config.toml
n_head = 8
rope_fraction = 1.0
qk_norm = false
tie_embeddings = true
optimizer = "soap_variant"
grad_clip = 1.0
schedule = "wsd"
z_loss = 1e-05
steps = 5511
Each number is 128 + 32 x the weight over its row's rms, rounded and kept within 0 to 255. Layers, rows and columns count from 0. Numbers have three digits each. The size before them is the row's rms in percent of the matrix's.

# gate: layer 5 MLP gate, 1344x512, rms 0.182, rows 132-198, columns 320-383
# up: layer 5 MLP up, 1344x512, rms 0.188, rows 132-198, columns 320-383
# down: layer 5 MLP down (transposed), 1344x512, rms 0.182, rows 132-197, columns 320-383
gate132 101:122138111159123120130122195101110159157197131096090155205121134121121110112209137146114150172155205064089108170163171152058132087111071124148139144146109124138134175070113133079131142131128086
up132 095:089120101120122112165128154080116120095040131111097086153128094130119094151105108193187152232129137140092161101091138161075146125142119123092087070130070165130073113139130205182162097128122114
down132 102:156130159109091166125077121066126055114116131106117121131179126131130060123089171167155128105114177120134126168132129215116092110133168086128111183147121105124055110118137075103138118151131148
gate133 106:173102122104104164208167090139105077109122132129098189102137081099141167200099195099164189073094178185123141119069154125093116136155156156105195115093141124181097130118100107124119073127100078
up133 103:133155136102205092097112150122165118112181101129179170138169142138171120096162057187107075133108115148112125149182146170153124133075085115145103116114118206075097170098166157141152163151152169
down133 102:085164118166085110105136165119134171102113059143097115140078113135126120185176112175106079101158120108093126112130130133117123097113116115107084131119076128108098134140115087120092115125122150
gate134 100:099155110147108110158151089139132115129110159097083091159148087112207123150184188071201089140114117157125137119151113126114117156170131107086103145149102171140159122099141135192065179211125130
up134 102:147153121061135080138125109176170127104177094141139109131143158134120142066059125105162149135154083175125113123151098129111129127093092078140182135132115148148120152183122132125117084140140144
down134 106:143086103124103134173100115151158157158091090104112170112112152117129155148119079161178098113102185163147128150120126155098066123148124169170161207126116148135083180150106048142173154095166158
gate135 123:105134132160099090139112113130127151142170154133086131138146088113114153150101128181128133087150119142127132117079082113147158125111140111181153140105138158187124134114157075124135098156142151
up135 113:116135132200115112177075115196089150170169160090095147176129048097073119179118110168112150083103152101100120083098097079109131102090161098110102104131127177200140170119096173176109136120139095
down135 104:145156125134138107110131157177202110107105136113136121133122158164076150125153131127094105135138157106071103071070118149127113151161132105108110156104153151189141156127144134129053162155120104
gate136 100:132124135126106099123195060110110079127135134133101088102132160077120110092097134151082127122117149133108102151159165157083126111105121054131192121126148142162112178108150143094131131131151126
up136 097:158075069048075140149117120126119085146121152152106093129135134152112103117126122152126180124141120035182126131129137178086139079108094165111111103141097158145096122118130117131122136104134142
down136 101:156181132141118142172128156114112167079159168147103110166152150177099093124147121125108189076116131104195154079077123134117144094086081102166090092165150159150136179096102081077146149050055085
gate137 097:211102148129091121094136145142106113155133183080089149193109150149100120118089096173110111125130172110098158104129084089100170112156109137123148094166130128130147190121193086109105086154168124
up137 095:174179162124106134128108129219128188120084113101183171070104157187123112118161152134148168078169195136137133202147119071194133100082118099195136149168157110109183181112102137149112120122092105
down137 096:084134210152056115160102173176046132104140149149130143143072189108065080134125052171150109151172108171121146094082113114146134146139124145128158145157172118100137153146075109084139099138104092
gate138 094:115140149091142149166159152106115196114157126095164078083094168108120082192068090118172122166186139102124077094166126153189140135121108142125081103119193086100215111089132105090133051121097131
up138 093:183133119189145185137148183124138177155095109134143102169174122123161159121157107138150141105142039123158126174179123097141161171136073125152110183154111147124139073150132118093110143154174143
down138 098:101086185141102124155106142134120099104114176188115102137129062113097139171191109193117115131080141095083154085115106060084121217146107153193092113122146218143136153162178123117106128126182151
gate139 096:131125109135145156103045150118173112144149156158178162143178130077102095098097102143127227190117131176147176106119128144124103129096123092149117122106097149134153153146139133130098123153104128
up139 091:105112127123087138183108132193173145138144116084130157143104153107110172110132145188051132114126155102140138169153210140167129141182128087119108129138075066094111136133146134135138084125138143
down139 103:110092130126146111129138107134100139171132079121192134119153126143173111161116118117096155127093192118155122113024114200121123147152078131153147134112104174122150161049162121158156122108153098
gate140 093:152118145126175149131134105171172127179127134128166208047108122154129090139160158150148131114085077142143142161115094116170119154138174075097086142122134078168086058099141142122097115161089166
up140 097:139154170126139113118147135115124129150097125187126118124115126135135115155153129057168116094083117174118120106125110128164121140094109170105158112159059134102146118094143143145142163157192123
down140 101:119173131156124113151097160134126109109081080153035074132080121134128126044103138161149114103096067193168131108150090125091119147145154128122132101158146128151129132106177164072150114146156098
gate141 103:125144138105166146147120112136161142128101110152111085162128063118125077106167108202130098117153160126159099143097173113118157076117211135142103130111160119141170086158109176165099197152119120
up141 103:116140061094103105104138161134105127133117152141125109111154122104142159097145169126159179073143059102136135196127107110081140114128138135089112122066158084115087157082091091042105137150086176
down141 105:128134054120160107128048097183125087151170187095173136108118132125108080092146164088138152190139087131036104099149172124157129038137130135137136105112121152147128125075083145119096197108113143
gate142 100:141055128156174179162185140143172162123084146128093099095089114148156121162093124107089130090153136127131073116166113146167146053133087096160115156112170105171115149148155137146105171094093114
up142 095:139149161153095131058182138134146115181103146158107125131089107111115113127137038185097131128147165164148150114140156157081141160140055085102099122153139144173124101112095119156158129117116221
down142 102:128123128137181130133116154114134157140120108117134115095075137174142123093127163070103173133085148123109090111125160112129144049128084153159116185144146090122103156157142092111116133126094045
gate143 097:125108106097146126075078170110132143119145119157138137124141123149197106182135139075131168165158126106181129115075163116137121126137143140129139131133126158157194129176064097159099114162102087
up143 098:183132109177089157138103062132127110184132069051097183127100141143063106135080104105142134159085124059071064086154093073110112180136173141102171117151060074149152136125150119151100140126058092
down143 102:116074138132125166128157065092110077063189098159127201087110090114081142141123079119103106160116193145119142184147134143156079113099148199178151120067158099132132079117086070112170131161055174
gate144 100:088105089129153124175150121150038096109173106143170150172180111051159129178120151095095115113135095082134099101140031161123064104169178105126135151060184122144070096157106172144107063187111098
up144 098:165107066167118107166148164189079123086178182106101090111165145077153083120117143111127169129158130147131165122146097159205122111084119087119101131094161129165113055167131134143108100159153166
down144 099:160123189155109136106172173128088163149121133152125049140177129150144051139168150094155146168113186053129149131145075053138154117104144128085079152109099067108154171122116186124128107098161122
gate145 097:087066086187191084136082168121126112084149165114135099083162107177112121147125151090149084199114111126161188118073204108137094120092097165112073121072111174128084129083107137112107128149170145
up145 095:128119150127179159122071109132089138111140153167105096160166095165144160108182122145145074088101143118123150113072151170143142102103138155045076131120118126146095126131097093114096103053192118
down145 101:144113092128161117103135134141099148154093157104107110093104157091198063093141186172144082145094147135089111114181108148137132131112109089109133102104126143191138183151149132099053162105142107
gate146 093:142157097161124106152133099115108094116102169127093105129139120086126091164122084106182070113135172171117150147126086086088148186126100095113080069143145153136065098149135176106129176104171111
up146 094:119113123185116127121102134113121126133147113126070142161131125101145142145124156160140137127089120134118139137143125210118087152031073122129146150056119171091142131076134086103170153101087118
down146 102:116086113121159137113108115118102129125108172086164118179143190138126131127163131143164125102154154124130124156077126063147117132164160123085100103189143146161132112159140125128082187104149145
gate147 104:123100130119101171105140130165100126138071122139150133178146151101151136137152155158122143167168133176169094144060085130129106125075176097092119125142105154142148193082100129181184127149134156
up147 096:171127142121108089145163121100146078145192168065164153097099123136102078154142179154118171162108101138101148089141148105159171121121122059136080200124103125101070069159113135148089106127094108
down147 101:106092141170105107134146062117152084104127150109147180167077123136162133143178152125147159143127090169213146154120120121151067161181074113174219133164127147113125117157102057097115128101094124
gate148 101:099114124116122084142050096121134087166134128147118099171134103092114163155069181115109156110133069151108146076142120112119126085106135108123136084189114115122151126100154150192081164150086088
up148 100:145117103209154093122163094151132123126085119148115165066105129162112074109163150101125095147131158111126123170131114151155095083099088131132088168114106111155144137077136142043126127136064139
down148 106:198100142063117187166118160138118110134167158108174205146129131190163153056144176047197136154114145161120095085142086181100137115150137117146126141099162132127130173182134164120114156111142143
gate149 095:194073146115123156172140186122167094110118144116116119140135128129146164129065066108155152112164165120124149120090079127180144157089192125128145143114073107158164126150162104111113134147112126
up149 104:107129152121125142066104145126177157131166159148128141098136112112072099091140183155116096187117128088126124076110153178113095098150159128127159151172164161133116139110123145137098104088162137
down149 095:056163168097078153136123103097139131119094081134147132189114104129157116111072091187137101122148139130182111163090188108107142064122135156111155119111176159133119099070113107161145084131144120
gate150 105:098118161038076087132114080145091135141160195130127163113113160087126145085166052112105130152093156148116118155147077138133149152145134171148132197146121150161172146104130122113083158179126118
up150 099:105112153068125163134190080076177107069181118147147084122087136141092088106114117098116128156133098070236082130147149111043097052107096070087169120134117073091104117100142169104101076093116121
down150 107:119112117125183155127143140103115138139172108146159134118128139101048073129158094125137137104120154117082120105162129104136079077105092170095126123118070165079110157170109139189099072132143152
gate151 106:119092084175094082088112112119172172097126209072146157110134078138126160150119124124080079121136094141094106165166121152130105080135117153104096117194060158118119111113108063156158149114157119
up151 102:146113125101120161149092129137107126117138156077138113144158125158179144104090104095127160126082135160127109134137127101113167113109099183144135115089123132189124153109116162112107171153113147
down151 105:159164173129124118135129136113109171166139146199115196101155176163127162088142103129124117094125162122195126120101120112158142087131160153085177133143121121151116103133088156161149149131078130
gate152 095:214111090128193140150157112144135109074175131112103134126160166128163079104196085135143107081161105119095215088102155082115138178148100109144161084155180141137125164127089113129113124122115090
up152 098:143167132121125127136114140081135146115147132102165166126119093172063083130180141130197104194179142108103173191127124134176060118102113125153118093064165105094121063154128109129097118150108141
down152 098:165106073112162137183157135076134139145092094147066086150085154134178149103125113127090143149181123049114065172117120072119107118123145139112106165130152157139143146121081178122095127092162093
gate153 119:162127102131204093110105113057149087103077075090105081135127137159099157144079164167174205129156082144161116111144126115127154115138122148137142136132104109202117114127156115122143137109176108
up153 108:171145084128153037092099121053151154109070139080101132156168093162110114134135150161121204165095165107141153138073147133115055178137069146134176174139160072108102114174124160130116128086109118
down153 096:128139157117076190169129158230129078111085114129162159160120158109193103085176135092121125153152105123119118103159166125133145112167162123147114124098177179084189145116120082149138106185085197
gate154 102:144109110089145127119080109101117144170091115182192158130139134119138109139132141152178177156137210152106130130126095118153128143158167160115099144127064133084117136127144104181127122111193162
up154 096:081155167100158188144084140187216130085214133130116146137127078171130143108076127099122103110168155172132103105191092139131145122107147142115162064154185106151180125131174149129106142139103048
down154 099:157098102160148076053078110109130121088128130127099122113140148100174121098153097124111089110157126088090077098087102074057177130144147115152130114117192138061078125141088068096085143098139074
gate155 096:123132133097151124141125148139153119186117118123125142174128125167127159127162141111151119157166085174137139095138143147155162180099130164121125164120112144100130212174151158160156102137164127
up155 100:094168121154138103145154110103139119129086140060136174151130153137175151095159134167044114049155070124107108076146126143132181135168105111112150120131107134104108159133161172111102104138117155
down155 102:066139088075180101168155150119103133136134122074147140143129142123159093133107182102095151099076115139109121162168055165118122174121110082138084131131107127072127122150105151117141168106202185
gate156 111:140092122158153116076120121173137113126120131143154093149130196109146126117140097127150139145110100184103128198166089150110142135154105100125174102096100142111151066076145107193150108142126194
up156 104:131089159152096140146215118123146092098125169115114154085122126147142166164150213106151083148099154122215158085171137102153083125156118146076138112133129108130147127084175120140082119053111151
down156 106:151164086163173171153187091140182142096175127102182121074132074146089126085107112126165167143103142102162165107102092117101057114088165152112109108073129142102147135073109077122096169103134180
gate157 102:159058109156097123170156123088135202159091124161102150163117203170114110128119167129114175133139128081094098087181099116121096123065110160113163084161086099184104119116161167167105150091157118
up157 099:112108128152178148179110224139126145089155139177169127176135053145150080127119106132156111129157092098071166109117128111141114084131101123096145125097118126138148111087094167135161127119043125
down157 101:133144075153137132162150123103158191126071161161123081101123137125110105204117134124072066131053162154128175101140100129139138151154117169144101131143136157099070163094146132092121119142068101
gate158 104:142163153169119113141097143176132130105097119127140119097064113117185098116132034087137127050136157165159140131139179043084145093100090112141117190121155140136123137168072096141140142072128150
up158 101:086105142147098150151161087166147130118124181163129104155141101152111103139070119175088121167114150117185157134096141124159160088090176101151128076142174177155140133133182162139176139128159138
down158 101:135108095096159111175129136076119120139160161116098151134216119212114176181135191125111114192138129086131129113160081180104129133143140115138106100110032143137134129135138179119111045219123127
gate159 121:062157117134148192055120095104156124067090108133131137100104104104137174158105143107095143125155140171103085195145155150161156097164169125155100107105086115143110136137171111102115157164133099
up159 109:168136112142115109105123139139047148146053153149141141139120164135187102162184133150175124107107104109131146123170071100082152102105104112073128064161144070129155152174069113058140103147095095
down159 073:137161115134096175094103077135116143115119169131125134129126043136223172187156126135118147199131197111059103171163112126143126126165139122155126091103133122123117100145118122170102173157123200
gate160 101:122103133128088112082056089091137172127149152065130140139077087089152160054130107130110178098153122081127126126108107186169226153192129134128086092119143162120079107170114161157150106102113170
up160 101:151164141090137086152112169069121110126129166243136135118122084111087099135140100108115134073044166113123142119152134082094158136077139187109160093142126111195148124152157062167165111138107155
down160 106:188132126162193145077118150098122126143109153161073063128171112100105192073105142106093101121125138152152114066086143092117158161096153158093147098137165121160168113120187109125127118088152087
gate161 100:140106185124116116156116087114111126122076086162091106143100109073161224130106154144161153147111116209109071095109118108143117124184148036094138127053119103166131080156109122109138145140116112
up161 100:158136163073130107125167127088126157107104065115133174166126041092045150183129114153169124123165140103120052155130159090139114100147142109105111152110137083164154131168191138166163180137101059
down161 104:086107139158102108152147113149100142121128161006142108138101120146128146116074162133148108132142101182152085147154147170145081041105108136159121115134142142173143095075098131125168144170135132
gate162 101:085219195070165084096093124170120105103054128065142110063169120089137137132155123118146145132117161129128153132117129127106191104161136126097201172119101125157143163141171104138139200118090135
up162 101:124137139071149156168122050123062140136124138094141173139113137154078120089182081121101070155170110183100147149107094149120151116162140128120163095112178162148215161140140072118165097119151126
down162 103:154128130127109155169126099083182108152178139123126135192142150163144104157155127148150159088127107118137154171145153106154136094126137128204112140133097134210130099153138159094098139137154168
gate163 100:137162153081113158127098122117115152094133131173100124142163064135103106108140152139052120132135085122105083132187118127080102115086155110108102131114138156155138115173151152146150146153098103
up163 104:092105126160119137154141164104110157125166101097132129129145137114142111116175109121142109171130117101156141088132116124127071076153165206122151115128121185128154163088171163150163004148112165
down163 101:129072161223131125131084146178132087094141131098074175133184166146065146126104056130183122118172129102113131158120119118164135128102114138105110090066150201114181065123052137106096085122173121
gate164 098:092124140209134138143096087113092155113128097107137113083166111192078106123134149219103146102156083072118093115124123149135143156127098109123161107156163108135128122063040153116133131169137161
up164 102:125149076106144105128153067108179129100082086107077163150090124143173127143122119103107126184094139135135122119117205120104157128147137076100122103169139107171163126139090145109094120127125087
down164 093:150187100106147054085142140096208111124143135202198093122140147175143094140167159151105175173171108093109125113128123175072136046123140116114106161092111132132127133122165134090153131116166098
gate165 102:136131156177038118131095141144142120170149098165169114158148071128169135147123168114144147126169159154121104096170101135078115105104075170130138165100179091124153133141105185183152130127119089
up165 107:147187138167119059160119158163129108071192151046146100172104072123145117092108152123170152170105054126116152097138109066106120131124144214166131097116150134204131125119171112087080178156115158
down165 109:065107138157093098100133126112121088122144153130108119065118141135072135062089109134127169094103119185099139170110088116125148168136128097161107146100154198126167078116134177159158143097121125
gate166 099:092109146128106180149188160124105147053138124173139104168150120150159164081144125129127082124122079097155156161078155178107122106143164142097147070128096089076141078157168110162109150137162094
up166 098:110152125085095090120167104099133127103138138086013146144085144093147138090150146109083115137122144121124080109136107087145163132146146124094157229119143160166118156105135193137157145076089176
down166 104:107048176117105147109049134134136138101151173142150129142088084109129064101154141168097172140008152208157089127238143086139167085130135146119174148165167103179121123127123211174183128120051141
gate167 091:154124094115084173164088167109065094114115093072133119169182116104131157069150122157149165121153094105133160167138115124140143134131152152115113108157151154155148117106113059088119112104084126
up167 090:136189171150148159124162144179086138112134186113080115111097086100088103149149163120122117137094173117127151117180137104099114090142131144120131153134170128091095132083126111130081138155118163
down167 092:139124140178074130093123074096164044139089145097080129163107125102157055116114086137142169122154091096139157150153169133114152116133128138175120102081121113098147085116131124129141113153132087
gate168 099:126127125127155098108132148099136113130088139093107138134170156138083140103123113171162209133095159200144104128139130127130121188104141102130150086169123083173121125099140096156128119109120161
up168 103:106068155119131119117106144173111070091140059063193142130195140084165152171160072123155083130116118122072136094106133178130165160157138176202156164123160233075102165119127153103143120103123154
down168 100:077091093161119117135127161136119137087123133090153157075115113107145106141162101131146134079106124106119123142154114098116155165109089098117123116138066151093149133093125109099172198092144161
gate169 101:130093137170168102085113115142116142124074139116084149169143187131099116118143132164139119112124080126137093094097161092131102075122058092116109100118118097153112150143170148107172128153126090
up169 103:190109081113133163142090047096152129076084100190173134096175181132107144116181184139169167194134109150162126135090132090093128153108158133090070099153146074192088132150089048048141174168146116
down169 106:101100096146170149137145104125092163165102128065153077149118138072117136132143121122098089120098113122116130101198114115158054103119091111126108122172101172105047118125164094143153147107105132
gate170 097:106086154145128129091109086156135131102107122049043049116048088193141161186158080161114136132141134159095144153084111144080082123141111059093070108105061102086155126111117074182157103084169114
up170 096:069162156103149158125128144153125126125117098157115171157145143108113171110176116147138149102115172129102060131170155090134147121112062090168140114156115064147087098140185094105224084145152126
down170 098:118151133172167152135124119095148080138201154113133115137116133113139154155093161100128117146171098170161156131100097143164140133099118065105095162072116087122121063075156158052091081115095075
gate171 099:181159110136186164139155146127087179138150121126156131146153190111115085174138188206088093088156135131123090149103162143109156160149099104145104084115137127158092128080071129153138152115129085
up171 099:100150086099110129155129124122105120133153088074100172137133120123090122148159161109148123158164151131143174122170139104134106122131124161123093139106131111144142048103107142083132109112074162
down171 103:121148072145130125135110130121126152136148119102131125169088110171127153123141169063155128139104108102130147149178126122127153124179120106077098176176073118142130131162121170141164184098116171
gate172 098:137130085174152134101100067113161175175115186121152173122166150143101140126136178143120167170103107133131105145127100125108185152178145105129133087136108129117113123119072151156112150181145083
up172 097:131134144098154140166107144177116165131058146144130124183112073104109180168166101112167141144124082113105106160148088118103201108210149114115106189132047128092191105131101100142149116134116098
down172 100:121094165100121128094135175091155084096098129143098090079129166149104074124076131106070130135123118112126113095058134094138069130120084188107136118152148166116183202157161192172181145132131141
gate173 103:121130112099140157112102104102085133176112137083161131174130149113169140094143098133125097129186142109108153132094136151156072157124157176093173141080094164099068108083152101125195146158087153
up173 106:060156184133090185135099097148133117141070149122180138194096126127135157092069166086064149133179134155152093109089157146126125141120103103099144104118136133126151131096130068155103134156140134
down173 096:059098180126166099174095165143136091170157099120101194120188075158124094127110119110136115115126063130121104159132079117148130110073154082178109128166099149083137113109079091113134179158119105
gate174 091:126125168062093114101133162095115132181129147140090131081119157125154125149173141165179154214180197106104120072072100152079154096157137062133175085160094117150135153116104107134140117168143095
up174 093:148197127146120126161119159156150126126146172129074180189087147112117083085187074143132119125102144142093112132077171135092131136166114098114137082170062169141133150115099113052154157138078195
down174 085:141152101175134150080141115142156144199105097177151088090153179120186160097190099099120173103087111153094131133173142165120151125124141136091150111153163118102135070127122118132171117104086090
gate175 104:168168117157128131101198098112079137084124162168145132146162105127183118124135149173164147113165126104101121084057121134113148164164107078153125113080194175148121132112130160118114150160077179
up175 101:076127092129142121138101185140197167099157181097158060179122104141157095170150144108093176144120144118108060102161127078135161188132101150110117187140115127124104179139163091146071104117061154
down175 105:092182140148165134156179165112095118118134162121117118179121149159142126099150167146118126126067096073000141107114123066126134137148051144065167194160153158154118116141211098107162109124065110
gate176 095:152149169136157117143170153127112138092103131126124128151142168155133116184141133136084149106096143169149115131110085149080134182100037116095137099164099072135103147099119138178106151113178149
up176 096:107083103108155176080169151150088085117101136112114125121135096120195088225193110139117154054108118067048139114176124096190185065123139132107114156150156100074126152187153131115135123096069160
down176 095:144139100129108139160153128143170087128135112072100114134103176083086158115118148118136142152077076135152185091153108220169084148134100121181118159156074114116108179112136116113061108179101146
gate177 099:160117138055127105069124132093096096150177166149097124094195108129090196128119151112120098162143151178140200174148074181098147114192125112099080082161113184139140142124143124055143087123172107
up177 099:162175143106120129098106132119176154163121155174188134138175088146053126127151122102164116120152173130152112118147080169160078123157155123090158178138093145147133126120105104132085151090123137
down177 101:108165092042151138161156198159091127127153110163136102161123103103138060102175124079128096132132123126130143138068113129082157123126115093165097172109120125084092150186116086154146105118098137
gate178 098:166000149121137101120103106163095079137134123192158139167128119103145121162136183112115155121134138134171178107128136099103110105077100127140153121161086114136150117105093120139135117180097116
up178 099:185111152109084134129147123117123088169140115121107135152114090044126132153139093103121094201199138143070133107094155138078139134151065105112201129163121176108157100086119156121195115192112081
down178 101:121115117120123136051119160103128133167164072171127152135115126089144092137123204175142125132115118146104124142134106152114144118133151141134151131110133122143139138137082117070207151235092133
gate179 096:150141133044139115158102074102093108098105117128146151116156137106083153185115142050068155103138088037126120128162126092079134085183102125153176129118203074095115140152141121146119148159058109
up179 095:109135147150047096134124146160129159152095151104085161104139134125078139143148140131137187126127135158081102119142141146161070187114169115133146106127109126137092132082065066109128141079117087
down179 104:167101173141081082148100107091182132153114106163107151130138165117075124109101109099099108159121132114081128034136157108098049123151191128104150148124158132072093164150129102082122080122108107
gate180 097:123086151123078062157133163084130140160142092133104158102140136178093080164061152113129040131120090100150160120100130186069150136131123114156164118096119068141105084084118062123132122079128121
up180 098:101144186075092160050121120088139125113100105141109160066156143064117133132071127107090151117117136113121109090130111101132085146161175112139080178174125108134132121129135118103082081121121165
down180 103:163126215143137120110160150131152112197087150119178127128127111124150157134119148097119157089127130134154149135164164135108145092114070078145121097150147137113182105106187128140094148131080130
gate181 102:119121179136130052161197164088103166116102115127077184136145192106108089120089112100141129105120136147166079059164112146099167153080113090116136140138161192134126163093129079177134083098108168
up181 101:052112105099151134103137085109167142099099140151102099180138161111101145216103161093108137113084139201188122118144109167107160133147145097150128108117129103154142233143147148117146159166132093
down181 105:116062131125083125146177167183150097125071112103063121112164085085081068099115103179118132119119113131155073149117102174142191117125101175099078143095119136193175120114061125107092139092135090
gate182 100:115181177165071133110149113147130098076187086120185135130099116114106159143112089141119127133176166115079123099119115117114034110159117125208148147149091097144121088118134141122124127146152170
up182 101:126094166049088136141114152080123101165094090156112113104131117157101153144153177119131125157133077118075141073147119098154090100116200059126134139123120130065138109099120162139132133132098147
down182 105:177137103065079106168148169100147113094144108124166062085150128129143109141146109151125118164137108087115113133091133037134107103114141161166121163143126120026146207191145190103085147134051087
gate183 097:133154121105154104158117094132126102112085144124148133135078082136105066088183165126208136181138117187108124124115107137135140095132166121156123144196135076169185159097115118164141117158084117
up183 093:130143162104134179077076106110171139112079113167142104124159082101075174171119129107122164187107153159144108090160141136124162193107118148139118131145185137143102154117152137117097142056139094
down183 097:152143173123187165124141115103128083046088108154110130149061163141165147113145154095142110196090169088174041146132095076111136103083149138145124113105162096156190169129108149139154114126121107
gate184 098:144154155103092149108137086176174168129092112148128163057152103141136105101179067137143122192110153120112137167126109133110105105149162126080145092116122134108166160187100131070121124150121096
up184 098:092127173170108189185118133156204136114094066080133183167144085102065080151141113115096154122127109182137148129134107103102122110115115128108146094174078174106194131158133094136122100125081185
down184 098:160099127085148149086118133158081099134128127107126062146090104144159169161144129125102149148192094198093160091042079110145096131151145135111122175093093101115111178092156080130171136134154196
gate185 095:108152114154150145109147190094150152078115092107139153133079207097142059141144181179131154125162129113173139180067127101171142089145149101089063165151147175124179054093104123136141071121090074
up185 092:173157091120138055148137107131075118138147187089135083118204090140130156161136083127141098103159160128120088127140120083133159147152107134066187113160106076125057152118129117148154165150102079
down185 097:130109206107158102149092119090113169129115165125142059115160116073090121094111119114123124109068141126144124170157133158097088097149154088118107133097067145096100046104126148133175083092089155
gate186 092:110151181116126122135144193134119086146114103150155146133146181102105116182117123096145166148160110095116130056114109159160114108120173125149104052129056171104144125065142165138063123140110094
up186 097:144173096177125149144137134091131141079158140154170134158182099105109138162097165188167146167125129137110064087155121136186119157138091106137143181157173137191028133138182114112137080109123167
down186 099:136124105135082171133166128175144207082103095174041136108127133153114099077139117171111167124108122116139141105123107147099126151118105126130138088127072089108147161200146188147106098121150136
gate187 099:112122149134133172092056087122138212152151166116199166115131152156144191129093133141130194120086140107138187108121149130118148120087179088114141144075074119125079125149133121130123126115155113
up187 094:137114134090091108142085127152095133119139104130155172143101175142108121072165092141163124098115159145110114150104152133120088061099102125130113079076121133160103110132149134180115093114080078
down187 098:093195146154111144102109153099150135167101197143133075135204102173088146163105119096156125121077131115166145069173150107162171156171160079129115179126134087081142083109150106073095126168141154
gate188 102:162143143114167143154111169153124117131132168120164073135097069109131099071172128095141140116108155146124155105154131114141122114142065162122097089147206130143153139152194158197147148161058161
up188 101:152158134121077167100083080153189143136158103081098054111103090104146054101112160133098194185071160157095145155176180073134137190126120159125125124185105067190127122177126132111108184122133158
down188 106:143146127117119148168139132055155112091141171144141103116142166151128138111161174109090118080145135117150086166129135104082162167179148107140088189147201141161182157184135120162127129137069162
gate189 111:114137188152134138112025155072104108130092095139126151122138126098129122120107181099187152107130097147145123109110137088146158168191121134156145098067121141113110141177117085183171156131188134
up189 106:161094147138126173155205050127134225089127182158119142098090162112136074091108141137147089139110168149126127203167101130115062052177155108158073126099099066088109151068116152091091095123142133
down189 100:146156163121057125145103150125086148096111161113168173142133114146134184108128116105166196107107143126096160146100135134193177131149115141122137122128111095165138192116133102178141123161173117
gate190 102:155100120097194094151105070126094109140118172160128090141110098123082162146108116077149131191108177095158113169148085179100145113102141100119111117134139146146176108162119130098117108148121140
up190 101:110155135140125154110085165124132110186121086126116145098117087132067117079165110154159091107137101129135134092113142118134146114186159129148165129086116117085088148077179146092115171168138114
down190 104:103118139129155149094121160215131083132088082081126134098143155062156145118083097162096193117137123139127110135119102101126177151145132106131169125137138166101117186131170122162146149165122158
gate191 097:130127201130157069140162085095142082132119140105100126108157155102178174137127128121168090127188134210148098110049110141124099090124139174117084119110128129126100087141099117080141093144162103
up191 096:141138077145160168149145135142105159134164189160069147188123165113089124121128087159147049104075094144120125147154150041094127131120108109124101161129107133123120145147134110114177148103166142
down191 100:174138147116132085169158084126138064137114128136117112116108127160118180127131152099134158192135138151140109170094138152107143162136142136186139153097175127078083069079151134174112114134142141
gate192 094:197109142130111095101143166118152133150160111177128149099173121146087150144181142172145089130121066127113183120138182118115129144134142202102142150120116108118184177106153114142117074119110154
up192 095:152133194106177148080132149109168105120070096166148122084126113156121124118131125099169122178135112150118124136136050173100143131178155131175130151039135151129082139100112142166178085110142108
down192 103:079115124115160168125163153129157092138089128202133074118098105189150074140148094166122162101199118117128148172118097130119116120160107092127118177161113103103105111151132119134116087147162128
gate193 097:179174102106090066102126085142098184124169146080110140193105039144096188126122194110159137100128126107148175116163095137138161171156149131088143104105125146118093152099122181135138116121120129
up193 095:129138147127125094155096114125191122153190098108169066126089139182139166109161143071107114187062120132137062161137144129197079105128117121084113086119150201131090113154143150066119142127129190
down193 096:112146113150101159088149188118116125117095154098113125089156052151114111136081095120165114083100057130139150084121101185122134163144107148114194156112086167136123108101123169229122155109199102
gate194 097:149088117103112084106142156084136085161093149105158118105097127104180131106157132130108132188136122103114133137194072066115140167139156172154158157164130163090205080088077133143119151125141145
up194 097:062081174146148106111091107170159120140144174124117110112139090126097077111113116095120164074145106133227092175141086117101103130185112120107144086121095148175123149176167103135149151138140137
down194 103:167139074094098120123073133099148018136095088137121094148138172126100110129149117094129138156116162126103139145106105151170106123197149166103078111105156105136107197099144095120140118156131098
gate195 110:100104093147142121117079149096175111122081143155158142147164126142175093199176103128062135141168079144110095155033132110123168164120127118126156103128151132102155145153109067160082136143121133
up195 111:133169160168128138186123090145098088102142165173120148102120052143149151153106147100174182156091110130159151160126198113194073169138100084173107133142175106172179119103187175153086120113147098
down195 105:166138120114103154137172097131164170100130116146142157103129116130130176146082156141155123122149131092121100123130097184123130113105105161157124107140117116148120142131202133096174045158137091
gate196 103:157115134102112115155117098149103080158133125106101115118126098177191098141104136175142200152127069109160099133164125112123129144103155145104105103088127122136146144040143103083109161175149156
up196 104:087097135115103112135119162097149153165116139077123101125096082159188111037082171118124167085124125083098090089148125146169151140176138117130149174087071082140178124101171137116116151119135149
down196 102:162188148143140159107076117116083225142159150137132167162107103130160144093088085089122163133143159118243091095166132114130111118131109095115146120159073143104203083097151107120146142158174123
gate197 095:122166141138108096106034125098130114126166141130105143127046000147159080115154132095143144173183152153118105106162158102087098171154075100152102096112096156085094075172113132138164166158144199
up197 094:084137116079167104120163125142150087098113119155110172111126147147114158135112088178167090207132080141109170154141128123147117070175083159181132165136158099110172125126199115095115114129130166
down197 096:126064107161144129117176144122157088168092125115068129149144139131094130170100158160143155145111122071218078127108102111103127136141116144091141164123119160130125093149103078115141127153156158
gate198 097:098104125107103116149110094150102124104115133136163172070098144137120126169167176165205105107143114089104148148093125089175100039110155136117163089114118141155068152126145126126106116115110086
up198 107:130120097077081056050084097123139092162113166131147115155075106113204088160100113132129142129153135128109120177126061094150155146084117130104106123108139126138126161117119134107154145142173120